From a checkpoint of a small transformer trained on Wikipedia.
Size: 11 layers, width 64, 1 head of 32, MLP 192 SwiGLU, vocabulary 8192, 1.02M parameters.
Training: a variant of Adam for these matrices, 3370 steps.
Each number is 200 + 40 x the weight over its row's rms, rounded and kept within 0 to 999. Layers, rows and columns count from 0. The size before them is the row's rms in percent of the matrix's.

# down: layer 2 MLP down (transposed), 192x64, rms 0.159, rows 149-183, columns 0-63
# gate: layer 2 MLP gate, 192x64, rms 0.181, rows 150-184, columns 0-63
# up: layer 2 MLP up, 192x64, rms 0.165, rows 150-184, columns 0-63
down149,098,182,315,172,250,184,180,232,190,139,191,167,158,186,204,198,211,187,203,164,272,173,214,187,201,215,189,205,169,224,137,233,206,243,186,146,197,208,149,98,201,128,222,174,207,215,147,212,187,99,207,182,271,179,240,254,161,171,250,212,276,201,213,164,238
gate150,097,252,200,245,240,189,220,246,174,186,235,256,166,179,118,261,162,230,166,251,224,177,195,236,175,118,269,217,173,120,171,213,175,263,286,205,225,235,169,204,162,181,240,227,167,210,177,213,250,210,226,274,276,157,183,222,132,220,199,234,240,190,187,232,205
up150,092,186,214,146,125,183,153,200,187,269,208,232,215,190,208,170,209,186,176,203,118,271,258,157,178,209,169,157,207,241,203,219,189,129,191,188,218,242,226,145,245,173,154,159,289,203,276,218,173,241,210,166,78,229,210,192,228,160,223,181,222,159,149,223,201
down150,089,239,204,178,151,141,212,120,206,222,215,205,172,207,139,198,244,156,113,239,219,191,199,194,248,120,238,152,151,150,198,186,146,116,269,193,218,212,217,143,182,94,168,216,174,243,217,160,196,202,193,200,174,232,189,252,229,259,242,182,221,245,211,214,157
gate151,098,222,218,183,193,202,218,204,250,207,285,198,168,180,168,178,253,212,212,178,211,162,209,185,163,137,187,160,223,291,209,238,156,217,204,178,145,111,207,217,184,178,139,247,248,190,227,207,252,211,238,314,181,193,257,187,234,197,264,183,239,147,288,186,150
up151,105,114,258,168,224,159,267,205,210,190,214,246,204,249,135,253,210,104,256,214,161,216,233,252,136,165,203,212,173,251,219,177,204,188,237,204,230,180,191,241,220,207,281,232,209,175,180,158,225,176,250,197,236,240,235,287,131,182,186,244,188,174,234,152,162
down151,106,237,245,203,222,174,230,220,193,217,243,240,195,197,265,233,238,151,182,225,204,268,222,182,143,200,182,209,284,223,178,212,238,195,119,202,233,196,177,182,219,197,209,244,141,199,168,161,224,213,153,178,217,200,189,251,132,236,269,251,356,176,242,220,215
gate152,102,255,246,172,154,191,202,269,243,205,170,245,146,233,185,221,211,247,267,188,254,202,133,169,188,185,197,194,238,218,252,253,160,170,191,142,216,203,228,185,298,221,151,118,175,170,201,192,149,217,226,204,215,246,259,264,171,228,236,113,235,198,236,183,251
up152,101,246,175,224,246,182,151,242,211,185,151,139,164,190,168,164,260,199,188,136,196,244,198,238,239,275,242,186,203,161,113,140,204,197,179,217,133,198,180,129,183,165,183,231,188,272,147,175,262,176,188,213,158,182,213,243,203,216,176,288,252,256,170,195,257
down152,102,163,122,175,212,216,107,160,206,218,180,234,198,243,203,211,126,247,198,260,227,120,218,188,213,167,210,175,128,181,230,225,184,173,153,201,237,185,226,182,245,247,189,137,217,233,208,172,177,194,145,190,228,232,212,166,220,176,191,140,60,201,216,215,136
gate153,101,171,216,203,218,108,242,220,236,211,228,204,189,234,107,199,176,189,143,226,129,254,164,232,111,114,238,194,173,223,179,256,238,145,258,206,175,199,258,252,276,204,167,170,141,127,213,208,230,217,209,217,244,219,254,186,154,188,211,177,192,176,201,204,216
up153,125,230,153,250,254,186,175,207,263,224,227,217,198,139,192,81,214,248,194,172,198,203,204,148,332,218,173,133,232,203,211,238,203,228,216,268,186,246,191,180,218,243,222,193,254,188,182,153,205,259,164,185,205,220,182,170,204,216,250,150,183,158,263,179,148
down153,123,175,218,214,217,277,142,202,73,164,154,155,181,244,215,275,170,107,197,225,207,188,199,209,164,194,222,235,184,238,238,165,176,214,152,189,225,202,144,225,178,118,176,178,159,263,212,216,211,140,237,172,178,201,170,120,180,180,166,253,170,195,158,218,226
gate154,089,240,289,191,175,184,225,215,225,162,305,150,200,236,127,183,213,293,229,174,229,201,224,202,211,125,207,163,117,255,222,182,201,243,167,167,181,209,163,224,242,177,227,233,264,188,216,187,238,234,150,151,226,179,200,284,189,200,173,213,181,218,202,127,225
up154,090,198,268,119,155,186,280,221,134,235,196,233,264,183,230,231,180,247,239,257,243,224,178,86,152,237,204,244,212,164,158,197,202,234,203,203,207,254,272,230,182,230,166,252,178,185,145,200,178,184,163,151,256,180,213,186,268,210,167,247,194,220,187,220,172
down154,092,164,184,212,247,255,142,234,219,226,187,188,234,186,138,259,239,123,254,178,139,246,200,262,203,234,249,202,157,243,251,179,287,231,184,245,226,171,220,189,211,260,216,153,151,219,220,200,193,210,265,267,155,193,196,135,273,203,132,231,195,225,209,232,188
gate155,103,302,192,223,249,268,191,181,206,150,267,189,256,208,191,170,156,255,241,203,185,172,256,221,103,220,150,150,209,233,183,163,237,198,112,164,206,194,147,235,212,189,185,197,260,174,261,183,207,207,209,285,146,205,181,211,256,250,197,149,217,179,198,220,187
up155,103,194,246,143,178,247,204,206,292,268,193,222,190,211,257,273,163,276,238,194,220,248,230,151,200,156,189,224,167,172,152,172,261,206,191,235,250,241,192,153,186,179,222,275,153,185,298,164,233,223,178,132,243,185,216,214,215,268,178,234,175,221,220,224,205
down155,104,194,147,254,234,181,206,231,254,157,220,219,144,251,243,248,156,160,144,240,229,177,270,218,200,221,231,142,201,263,211,150,169,227,232,276,194,172,151,194,239,229,162,176,202,264,291,191,148,217,256,225,180,207,220,191,271,196,224,280,233,186,146,193,205
gate156,104,255,223,180,184,228,168,185,214,184,183,249,135,243,268,217,112,209,147,179,248,151,197,231,150,224,292,143,197,191,204,176,205,171,177,206,232,232,239,198,260,162,259,287,186,235,213,179,267,226,204,204,165,173,237,238,202,210,183,215,287,180,163,277,176
up156,103,205,224,162,270,202,187,244,203,183,223,230,160,231,182,236,281,240,242,172,216,217,203,306,146,226,148,219,181,196,164,148,213,214,223,227,213,264,217,278,175,154,209,187,295,116,229,229,228,154,177,246,227,163,180,202,154,172,265,270,199,178,189,185,181
down156,104,174,137,169,204,246,195,279,218,148,177,174,237,249,183,228,193,237,170,150,166,256,188,256,179,243,117,176,133,139,198,159,185,157,224,231,200,225,166,222,182,274,235,118,264,202,213,170,176,188,245,196,195,141,220,190,231,151,173,227,224,250,161,274,228
gate157,102,228,237,241,246,193,149,199,76,134,169,184,293,224,246,260,200,185,218,223,256,211,197,208,195,179,199,229,174,212,248,139,272,204,208,163,215,167,160,185,216,206,198,239,107,227,167,190,254,219,210,244,158,167,229,171,199,277,211,220,203,191,248,199,134
up157,101,226,281,208,191,233,120,228,171,221,200,138,111,216,192,185,161,177,203,182,213,338,256,227,140,220,170,170,207,161,161,192,184,225,236,181,175,226,190,120,202,217,178,156,249,228,243,218,178,221,143,210,274,206,122,210,166,230,185,238,216,185,217,200,200
down157,094,197,214,191,254,151,235,260,187,232,206,179,168,248,137,201,207,227,183,223,212,275,221,221,162,229,89,155,225,236,219,131,150,247,193,181,176,150,208,159,241,194,171,109,291,163,233,204,194,185,149,249,198,167,153,225,182,131,206,195,230,217,191,199,139
gate158,099,263,214,265,171,217,203,241,225,214,212,196,240,242,169,191,236,192,242,155,228,285,164,154,198,288,260,135,186,214,150,106,167,153,176,272,184,243,169,196,230,186,220,251,201,280,213,219,169,207,205,167,212,187,171,226,147,264,202,147,217,217,213,266,213
up158,103,180,181,197,235,259,141,157,159,221,267,239,174,161,269,210,163,225,216,213,245,186,236,223,180,199,98,261,180,169,195,228,271,243,164,214,219,145,183,146,176,194,183,236,195,183,219,226,250,194,194,169,164,198,214,180,252,150,264,170,233,88,178,133,213
down158,100,217,225,285,150,233,193,200,208,199,202,144,157,176,193,209,235,223,182,241,227,177,184,138,202,245,264,171,160,197,268,154,146,217,201,179,132,221,235,228,174,171,207,221,208,212,176,163,195,169,201,184,194,189,225,187,166,277,240,254,347,213,156,287,220
gate159,096,169,246,255,214,143,250,274,182,149,174,215,178,145,257,182,108,254,224,239,157,230,189,172,210,211,193,205,224,167,228,183,227,143,209,231,193,307,212,220,190,152,225,219,222,212,116,174,186,186,200,169,197,183,120,186,267,285,164,190,217,159,167,197,220
up159,098,203,211,230,213,195,291,271,183,213,202,198,126,164,173,261,156,185,229,293,166,149,234,272,140,140,255,163,230,144,166,178,152,217,254,224,213,201,227,246,180,161,221,178,202,221,242,244,245,197,123,138,182,159,157,252,198,183,235,222,200,180,203,194,197
down159,091,232,196,160,197,239,225,220,164,194,240,190,219,155,168,255,167,289,183,163,156,238,215,188,135,184,162,165,170,236,204,172,170,213,195,248,192,199,229,169,170,260,232,209,212,225,150,249,182,238,230,221,165,88,204,121,264,157,165,234,84,221,206,221,175
gate160,101,168,274,160,200,209,198,208,233,99,292,223,129,222,208,187,152,222,191,179,196,224,176,214,136,220,221,234,194,132,155,200,256,222,260,156,250,139,188,211,221,124,166,221,213,192,200,222,186,196,246,165,249,152,220,183,280,261,198,200,233,254,215,201,142
up160,101,212,185,143,213,198,206,240,280,185,238,209,160,244,198,266,217,143,234,190,227,119,151,194,226,170,226,201,240,84,202,183,211,236,226,246,209,222,211,183,206,199,174,219,157,207,222,144,205,221,77,180,203,149,136,249,148,223,255,199,212,141,226,166,211
down160,099,165,167,195,159,139,193,140,150,243,139,178,183,210,181,185,196,208,144,254,222,195,209,215,229,253,255,160,137,223,270,219,127,159,137,180,165,206,134,187,152,212,219,275,253,228,149,232,180,163,173,166,232,181,187,97,177,176,261,182,181,217,157,197,218
gate161,101,139,224,175,241,277,187,194,227,274,179,164,200,213,198,166,176,244,175,217,195,257,239,138,178,175,177,240,166,245,239,234,233,158,108,198,247,154,118,121,231,252,229,175,191,224,190,138,267,174,207,178,229,218,245,233,188,210,192,208,175,139,255,207,142
up161,096,224,245,240,261,171,229,223,186,159,217,236,256,314,190,219,268,164,278,219,209,179,178,214,194,232,168,160,278,193,141,196,177,175,223,194,154,244,206,287,162,220,152,198,198,181,186,238,165,228,188,255,144,135,172,134,215,186,221,220,192,216,134,197,249
down161,100,246,146,188,181,253,233,254,189,165,180,182,230,179,278,207,142,210,229,253,203,211,174,185,215,169,224,155,167,173,228,192,222,154,121,207,204,181,190,210,175,48,238,209,217,171,223,138,222,214,224,127,184,150,205,224,231,203,124,182,254,139,210,206,244
gate162,100,215,200,218,161,208,193,154,118,171,206,223,189,163,243,200,171,278,195,201,231,238,245,153,201,208,173,209,192,242,185,228,201,163,223,158,188,166,227,205,253,220,204,242,265,184,197,275,192,145,160,169,259,305,290,179,259,193,215,136,228,245,134,184,132
up162,099,300,193,188,199,239,195,249,242,183,156,191,232,182,234,210,130,173,219,177,212,89,152,170,235,226,151,141,251,153,208,95,219,178,135,212,196,262,184,204,186,194,199,159,154,210,236,153,257,265,220,219,191,208,162,237,220,246,184,214,220,152,230,230,190
down162,098,155,225,224,146,177,208,190,161,222,251,200,167,132,189,181,154,205,218,256,146,240,198,143,187,228,231,226,188,199,255,226,235,169,216,186,196,244,235,199,213,84,222,227,251,202,193,244,205,175,139,199,263,204,220,189,285,257,165,223,331,228,192,207,180
gate163,104,254,202,178,170,217,214,209,228,239,159,263,192,223,197,259,161,202,243,174,245,186,203,155,264,163,158,187,211,202,183,208,186,183,181,211,247,192,73,170,145,156,251,222,188,225,190,162,150,239,154,253,194,176,195,173,221,201,209,179,351,179,175,250,170
up163,105,265,215,248,190,213,157,206,218,184,210,195,210,210,295,208,205,211,210,181,202,257,165,143,150,223,203,224,255,205,148,253,164,253,111,241,220,167,231,146,177,211,231,164,162,246,174,222,206,218,211,214,143,210,191,128,195,269,247,85,205,217,205,238,130
down163,102,249,242,256,153,266,148,204,209,181,206,249,255,198,234,176,205,188,201,115,244,221,131,139,171,217,210,213,204,203,190,206,169,226,144,259,205,100,185,218,216,206,246,227,156,229,186,258,238,155,192,283,176,202,179,190,177,197,283,148,196,235,172,160,131
gate164,089,251,159,208,225,213,203,226,218,225,151,140,118,203,169,262,191,214,185,166,202,232,223,276,202,207,157,155,258,196,189,149,180,258,204,196,223,117,204,165,168,121,105,230,218,188,146,261,202,205,198,236,196,173,193,209,137,214,254,207,285,215,207,166,265
up164,097,185,237,291,268,251,194,160,191,234,210,214,223,205,272,179,251,168,190,197,200,169,269,164,144,243,165,207,145,189,176,200,180,230,112,149,159,233,175,236,223,158,101,273,178,229,205,198,238,202,202,256,172,227,213,207,219,148,231,252,171,124,184,177,204
down164,100,197,180,226,212,201,158,267,222,240,237,206,194,172,166,236,172,189,173,213,202,252,195,150,278,135,208,95,192,147,191,168,171,231,183,167,177,208,171,214,195,48,157,191,154,206,242,196,208,171,230,161,271,174,181,205,138,138,184,232,232,215,212,203,247
gate165,103,169,223,229,198,164,228,220,250,197,262,260,202,225,165,175,255,217,162,263,238,226,151,186,142,238,205,194,204,296,202,240,193,181,225,157,179,273,194,268,210,181,157,222,256,218,102,159,219,225,191,290,210,206,196,200,176,255,195,170,204,98,191,182,227
up165,102,176,226,224,151,216,256,179,249,254,240,190,238,224,249,232,170,201,196,213,261,189,189,120,239,143,239,231,179,182,171,208,206,188,191,225,183,147,150,168,239,224,191,203,207,272,174,190,200,208,124,259,160,283,226,218,161,205,100,263,183,214,204,101,167
down165,104,207,178,221,143,219,223,176,198,136,269,183,140,117,272,162,178,193,161,266,175,182,190,241,183,144,168,217,232,208,202,217,256,201,183,250,153,205,146,229,156,222,93,172,207,209,231,239,155,193,254,232,173,113,215,126,251,188,165,222,176,211,190,183,227
gate166,101,182,231,211,154,239,202,240,165,204,211,237,167,149,237,222,192,183,119,226,243,159,184,243,145,151,205,184,144,233,152,246,187,227,180,120,142,213,110,222,215,162,247,206,221,228,141,223,180,221,186,162,126,209,185,190,257,177,264,150,231,96,204,202,184
up166,101,272,221,183,237,182,186,230,197,154,151,217,269,253,178,171,139,214,208,141,218,246,191,201,190,146,209,234,181,237,229,132,245,194,206,219,189,118,234,124,147,159,189,204,197,233,269,222,226,184,155,152,233,282,278,206,173,244,145,167,233,161,213,236,164
down166,107,222,162,268,203,252,190,170,175,135,158,255,186,257,230,245,145,165,239,151,239,257,241,196,147,120,187,193,153,196,215,195,221,204,250,227,211,235,252,190,214,144,180,165,264,225,260,270,247,155,182,206,223,258,303,194,187,188,210,226,253,213,188,205,201
gate167,097,185,168,219,282,149,152,222,228,232,249,198,219,236,264,219,285,203,222,194,185,217,239,230,241,154,166,207,203,280,162,202,188,234,220,214,185,170,225,174,289,153,182,203,186,236,168,179,263,217,240,138,152,214,302,234,159,232,185,113,218,172,185,198,237
up167,104,220,190,183,144,153,173,219,264,265,198,252,213,208,177,205,203,201,231,151,91,207,201,157,249,215,161,242,184,222,138,218,247,181,238,214,251,201,225,84,205,290,230,157,115,172,247,171,174,166,177,184,192,179,214,171,163,192,241,156,177,189,174,169,233
down167,101,181,172,274,126,174,170,213,161,197,182,204,132,149,148,249,98,188,203,234,182,168,212,151,170,278,265,224,139,144,211,149,216,143,210,171,155,192,193,187,142,223,175,195,159,181,122,206,167,185,192,258,174,205,174,150,271,177,206,217,149,202,205,203,170
gate168,093,153,231,233,231,186,186,214,198,177,217,260,216,210,215,181,184,167,186,252,229,200,218,71,231,214,240,201,198,210,169,154,205,196,181,210,191,176,194,134,198,203,112,256,270,178,178,165,120,158,269,239,254,259,196,190,278,225,165,171,250,243,277,205,192
up168,099,250,92,196,130,210,161,230,218,187,180,267,230,241,243,221,180,187,216,257,200,164,230,149,222,204,264,153,215,203,230,196,177,185,173,123,271,239,220,222,189,189,279,175,216,232,197,202,141,263,274,253,146,149,170,189,229,186,240,199,217,201,185,252,151
down168,102,151,237,243,231,255,242,271,147,199,199,229,182,175,188,151,156,119,145,211,273,177,189,182,201,232,236,226,150,229,235,202,180,213,169,199,190,150,204,186,176,185,212,287,259,220,184,149,217,150,249,209,289,159,202,136,281,247,169,225,203,250,227,232,211
gate169,102,195,175,223,236,183,188,212,151,230,251,264,223,251,240,168,200,172,192,237,200,230,306,265,177,229,199,173,201,169,190,144,191,194,204,280,243,215,154,243,243,230,257,185,206,143,198,147,179,177,192,169,238,244,212,213,275,196,120,128,200,123,139,165,198
up169,104,115,237,197,128,216,178,224,185,120,201,152,269,187,194,176,201,236,172,168,212,249,261,222,192,277,215,227,150,191,225,245,235,202,216,244,180,131,258,213,182,203,279,103,190,182,211,181,165,187,171,168,191,205,193,194,201,230,132,151,143,210,276,162,193
down169,108,200,205,215,163,214,282,177,271,234,169,183,241,130,171,222,212,255,267,166,190,158,116,110,230,179,227,267,216,238,163,219,236,214,222,149,172,168,278,205,168,153,159,223,181,259,164,266,198,201,208,216,183,186,159,169,168,221,253,239,161,224,234,245,202
gate170,093,236,199,186,183,261,249,198,169,165,220,265,228,189,254,181,131,188,225,205,184,215,161,228,228,215,245,212,122,180,174,258,231,273,220,226,149,240,212,107,195,165,173,207,263,274,162,157,140,187,228,229,258,198,197,201,256,234,288,185,185,153,179,218,157
up170,093,218,74,206,244,189,167,231,248,164,228,135,130,225,166,295,234,193,228,202,229,197,204,246,187,201,207,143,233,143,245,230,215,257,220,191,160,204,156,205,125,167,201,220,256,239,214,229,166,224,175,248,196,225,230,164,210,211,224,95,206,248,192,210,192
down170,092,173,185,126,180,203,220,255,205,171,216,179,259,210,155,178,181,212,169,163,194,143,186,230,281,207,235,191,129,210,288,282,186,204,222,201,188,176,206,183,144,186,184,148,286,247,129,205,129,200,247,181,144,213,174,196,186,139,266,195,158,157,246,173,174
gate171,102,177,193,196,189,176,169,147,203,173,201,201,191,250,168,152,148,260,188,164,174,194,235,212,137,228,152,154,184,244,266,183,220,219,137,201,213,289,195,169,222,182,238,239,193,126,201,244,319,237,219,265,121,247,168,151,170,201,140,216,203,204,237,207,162
up171,099,245,197,154,213,183,89,162,136,206,268,217,152,215,224,201,247,145,175,163,218,193,177,224,243,198,149,215,202,240,176,196,272,188,215,250,195,215,193,174,252,243,199,244,115,203,161,109,227,211,239,171,141,189,231,265,211,185,232,228,164,110,213,215,191
down171,100,169,236,139,247,148,219,190,235,203,231,194,245,180,287,165,199,183,261,159,236,197,188,218,213,221,189,225,123,246,119,164,152,171,187,189,242,257,180,222,151,197,264,169,213,239,264,245,178,220,233,227,237,208,269,153,253,132,221,225,169,142,172,203,142
gate172,098,171,135,129,232,275,190,181,177,232,238,176,231,198,125,234,151,231,204,150,227,217,288,247,169,191,229,164,157,164,160,204,272,187,232,218,197,191,183,162,205,165,103,208,142,137,249,178,178,213,176,288,161,227,187,181,230,204,171,136,168,202,229,186,194
up172,103,207,267,247,188,188,220,212,229,207,225,226,195,161,241,165,255,150,207,233,210,230,146,130,195,223,220,233,199,293,152,203,183,294,168,85,162,233,192,250,230,177,205,220,174,251,205,224,154,180,217,155,278,238,171,227,216,223,149,203,235,282,206,189,207
down172,102,191,165,171,229,249,245,218,127,154,181,219,250,216,249,170,164,198,212,187,237,170,233,228,197,166,233,186,167,118,279,203,173,133,224,282,190,185,252,244,207,153,174,226,204,176,205,115,176,235,201,188,193,145,242,235,213,171,251,177,329,196,207,221,196
gate173,113,200,160,155,270,149,182,174,240,266,165,199,236,229,133,255,224,201,225,184,187,241,224,220,201,145,228,229,179,275,205,210,244,152,222,141,172,163,223,100,244,164,155,213,195,111,278,175,153,226,229,264,176,185,198,205,221,191,129,163,220,233,192,217,197
up173,114,184,218,231,203,197,223,230,147,188,274,272,157,164,171,170,241,174,155,112,172,171,208,224,213,187,184,206,169,181,190,230,165,230,249,170,188,200,112,210,190,196,276,173,164,201,182,261,266,254,243,164,215,269,255,166,142,169,135,187,205,112,173,220,166
down173,103,229,113,148,225,194,163,204,227,158,181,149,233,222,107,240,208,241,201,183,144,219,216,213,200,170,195,213,175,231,182,204,257,157,215,233,200,167,170,189,232,212,137,105,226,194,245,170,223,186,192,232,216,165,202,230,206,167,222,160,317,307,260,215,215
gate174,101,166,234,214,166,192,144,50,145,225,200,206,191,159,225,238,178,224,218,176,149,224,238,152,199,222,204,185,208,185,224,281,222,133,178,149,175,274,187,184,182,239,178,185,192,152,145,261,191,237,180,148,181,210,213,107,216,224,162,148,212,167,239,230,200
up174,100,214,186,211,258,200,178,218,235,231,282,300,278,143,272,145,226,201,185,260,228,252,177,229,202,144,237,239,155,267,234,236,191,218,191,186,218,142,192,218,241,221,187,176,170,188,214,222,193,178,216,212,215,238,237,219,195,159,245,279,216,294,224,138,190
down174,106,190,219,195,154,219,216,183,140,257,163,210,197,318,190,142,205,211,130,192,152,195,209,191,222,210,175,189,163,179,163,193,168,180,260,220,279,178,211,194,190,191,222,199,185,167,185,171,220,246,245,189,166,206,157,141,300,185,110,261,114,152,168,236,213
gate175,102,254,167,225,210,140,229,201,153,171,139,259,252,214,204,206,121,141,191,183,240,157,214,252,203,259,184,173,190,155,195,133,232,178,212,297,192,135,133,204,140,164,207,238,191,162,257,166,215,133,194,251,212,255,177,203,189,259,201,218,222,233,189,256,172
up175,092,147,236,196,228,224,192,204,145,194,283,142,212,211,204,251,171,271,188,256,120,215,195,174,227,203,214,231,222,312,239,271,146,184,161,166,164,297,184,241,200,170,245,237,155,224,193,201,223,164,202,241,146,175,273,200,221,225,184,234,207,212,187,220,159
down175,096,178,176,167,202,198,171,167,237,219,178,147,286,225,241,238,166,152,115,234,178,184,185,276,173,202,222,210,249,215,210,196,263,207,168,207,192,218,98,197,158,185,152,226,224,171,272,198,214,190,197,210,306,264,254,182,208,217,255,180,258,172,220,231,139
gate176,098,212,184,221,207,170,251,186,248,220,160,206,126,203,173,218,159,220,178,252,144,229,276,265,189,159,225,238,222,198,185,219,148,137,242,166,148,243,124,216,259,194,228,151,195,281,194,188,154,227,207,182,206,199,172,259,217,172,215,208,224,177,224,299,106
up176,096,168,206,205,174,140,223,228,240,162,228,229,267,169,244,126,219,186,196,174,235,219,138,242,176,228,197,264,117,221,259,201,244,185,163,172,215,220,226,209,161,152,190,249,166,181,189,252,292,170,106,234,168,221,253,137,176,226,157,177,243,215,145,176,209
down176,103,171,216,212,173,162,269,209,234,183,210,222,163,210,177,187,193,157,251,280,204,234,235,205,198,148,250,262,139,269,193,205,242,175,233,161,165,191,251,187,219,152,260,157,163,235,271,202,257,178,196,195,177,285,249,268,164,182,167,183,251,236,161,280,178
gate177,108,185,123,166,276,224,207,289,141,129,213,194,195,198,238,213,187,143,274,169,129,178,180,145,112,148,222,180,234,206,189,199,221,132,170,242,147,234,166,226,171,159,176,137,229,172,252,190,171,232,190,163,233,216,190,158,209,201,206,200,231,184,140,240,228
up177,102,163,189,129,149,241,242,254,129,236,169,245,188,241,191,249,190,206,200,126,201,188,217,190,251,199,238,204,149,207,147,199,177,253,177,164,147,165,189,174,218,164,150,163,211,185,286,178,107,281,191,248,227,207,281,206,182,188,225,153,167,183,191,138,216
down177,104,197,247,220,142,228,198,158,241,216,121,218,199,172,205,237,179,203,255,212,175,219,198,192,247,214,191,222,58,165,196,195,184,233,201,200,219,194,205,154,203,190,192,257,171,179,164,155,200,237,209,229,183,272,158,270,159,209,188,160,128,193,272,84,215
gate178,094,254,157,194,268,178,193,253,255,191,175,230,190,125,205,195,171,126,211,222,222,243,255,194,207,234,213,195,215,204,121,175,157,260,265,188,179,178,140,129,117,146,174,255,134,186,160,209,214,197,230,262,177,209,239,202,283,181,178,226,241,204,213,192,159
up178,097,188,203,239,170,281,193,142,189,236,197,200,215,234,196,226,226,170,194,122,181,267,135,155,191,205,202,204,151,292,156,225,200,177,175,181,238,207,207,189,253,166,145,188,225,208,262,158,182,213,243,186,233,218,164,251,131,216,244,86,236,190,252,270,178
down178,096,168,144,196,179,218,169,139,204,190,178,235,184,164,202,238,243,172,189,182,202,177,165,246,201,150,208,251,164,193,242,206,235,109,155,167,211,154,203,205,185,194,249,141,219,214,247,173,232,227,206,206,215,183,145,246,176,308,205,191,312,163,197,301,136
gate179,105,202,170,162,209,168,264,163,209,192,159,234,170,140,227,239,225,239,311,227,190,206,205,204,82,167,192,177,165,188,163,241,200,207,192,258,165,198,210,125,245,255,177,238,146,184,226,260,192,248,177,201,252,203,234,278,222,256,214,233,212,204,129,225,193
up179,100,191,239,220,166,208,193,271,163,200,189,169,203,131,207,189,207,165,206,162,225,210,155,121,146,180,232,192,194,121,135,206,197,223,223,226,213,214,182,207,191,180,181,113,241,220,79,236,211,265,214,111,241,227,201,203,277,250,177,158,223,240,150,177,219
down179,099,202,215,213,213,243,186,180,179,208,198,212,170,158,161,221,151,248,254,213,257,227,248,196,170,256,212,206,221,272,193,190,208,237,221,136,96,143,197,186,145,205,159,218,183,211,264,131,191,176,223,207,175,185,155,230,151,190,138,188,278,262,301,171,257
gate180,087,161,226,193,220,208,106,124,222,161,262,220,122,157,218,194,212,149,241,208,207,139,145,129,260,239,180,127,127,256,178,237,188,171,119,186,188,170,140,207,241,225,209,213,164,184,206,159,258,190,218,175,182,197,190,192,134,264,187,220,214,194,202,227,204
up180,097,235,240,153,196,176,149,192,227,230,169,164,232,215,183,220,228,211,230,202,241,248,206,227,189,198,128,246,221,184,184,265,196,214,200,248,201,174,201,215,263,221,185,201,239,117,238,211,197,229,300,196,210,257,275,156,197,137,118,118,183,170,269,271,226
down180,099,194,120,173,223,205,259,286,198,217,136,186,244,190,138,209,241,245,138,160,195,193,273,228,123,204,192,235,187,193,249,207,187,203,219,170,166,207,248,114,143,167,224,195,201,239,220,219,161,209,195,169,92,209,247,175,253,154,157,176,195,184,254,175,215
gate181,102,190,174,150,199,214,169,150,194,136,188,234,179,242,159,152,189,211,242,240,111,213,311,241,223,165,203,255,206,207,131,250,233,166,119,251,185,221,178,153,233,211,183,221,231,202,188,215,198,251,227,190,210,262,185,169,256,286,168,124,225,198,170,227,209
up181,102,195,210,203,278,198,181,220,154,190,228,152,232,211,324,175,202,147,200,178,181,242,280,205,194,254,195,247,223,213,161,220,341,251,159,213,197,182,199,190,212,236,194,186,268,208,218,214,137,203,259,217,210,213,160,131,191,178,174,244,216,172,207,178,150
down181,102,183,243,164,212,226,161,266,187,226,160,129,204,254,169,141,203,235,229,220,235,185,194,143,219,276,167,188,267,179,219,242,187,200,264,174,196,159,228,224,140,152,240,272,221,249,271,130,215,267,198,218,105,170,177,161,201,238,194,217,254,206,214,211,199
gate182,103,221,200,244,236,206,184,257,185,153,199,269,231,186,235,168,166,171,190,237,267,264,224,186,191,244,114,207,258,194,169,284,180,118,172,124,238,188,151,204,226,251,175,244,214,268,227,188,194,247,193,234,168,228,136,199,232,174,203,168,201,128,136,216,193
up182,095,264,217,227,194,220,158,195,166,128,192,199,253,120,241,209,218,207,146,163,176,213,111,134,223,175,165,219,148,232,192,185,162,236,140,266,224,144,183,193,202,193,180,186,277,190,100,223,199,172,231,186,211,154,261,155,217,167,172,189,177,206,259,196,131
down182,098,227,207,171,115,146,226,174,236,242,156,241,264,247,246,185,242,190,134,186,207,194,211,268,196,248,242,170,83,207,223,183,221,270,197,179,209,192,207,217,195,221,206,130,205,207,117,223,242,166,220,161,214,169,176,158,183,169,147,132,219,225,173,259,247
gate183,095,133,240,131,95,216,143,181,211,137,249,195,190,186,179,201,155,229,204,180,157,216,187,205,211,233,186,188,173,256,218,213,290,205,181,130,291,248,178,222,253,200,178,158,258,221,147,216,202,130,267,262,235,236,216,208,180,178,195,236,206,188,224,201,152
up183,100,184,159,189,151,118,199,208,242,188,224,203,209,250,227,183,213,290,244,189,158,167,233,273,206,153,216,132,199,190,185,223,212,161,166,179,271,152,202,190,300,239,209,76,168,129,214,169,206,189,220,232,175,162,190,177,140,221,164,180,206,234,186,167,190
down183,099,289,141,172,219,191,231,292,202,148,152,182,132,148,256,215,187,222,215,223,221,205,149,205,235,229,266,140,199,207,157,220,149,190,212,222,163,200,219,200,166,266,156,256,223,200,203,184,148,253,162,134,192,218,235,242,196,233,308,202,238,219,174,219,227
gate184,086,238,193,182,154,166,290,197,157,213,227,274,174,183,189,166,189,238,208,213,175,185,187,167,133,188,166,182,224,158,166,233,188,208,159,193,201,211,217,190,190,189,200,237,254,141,174,260,236,219,260,235,241,201,262,224,175,274,270,139,198,119,130,153,108
up184,085,232,200,208,178,183,131,197,208,190,182,241,157,138,175,244,144,153,221,196,184,145,223,258,205,170,198,252,142,205,189,194,205,198,213,156,262,180,149,249,275,234,235,130,148,175,167,169,148,246,241,155,169,285,179,262,201,205,193,212,159,230,232,175,100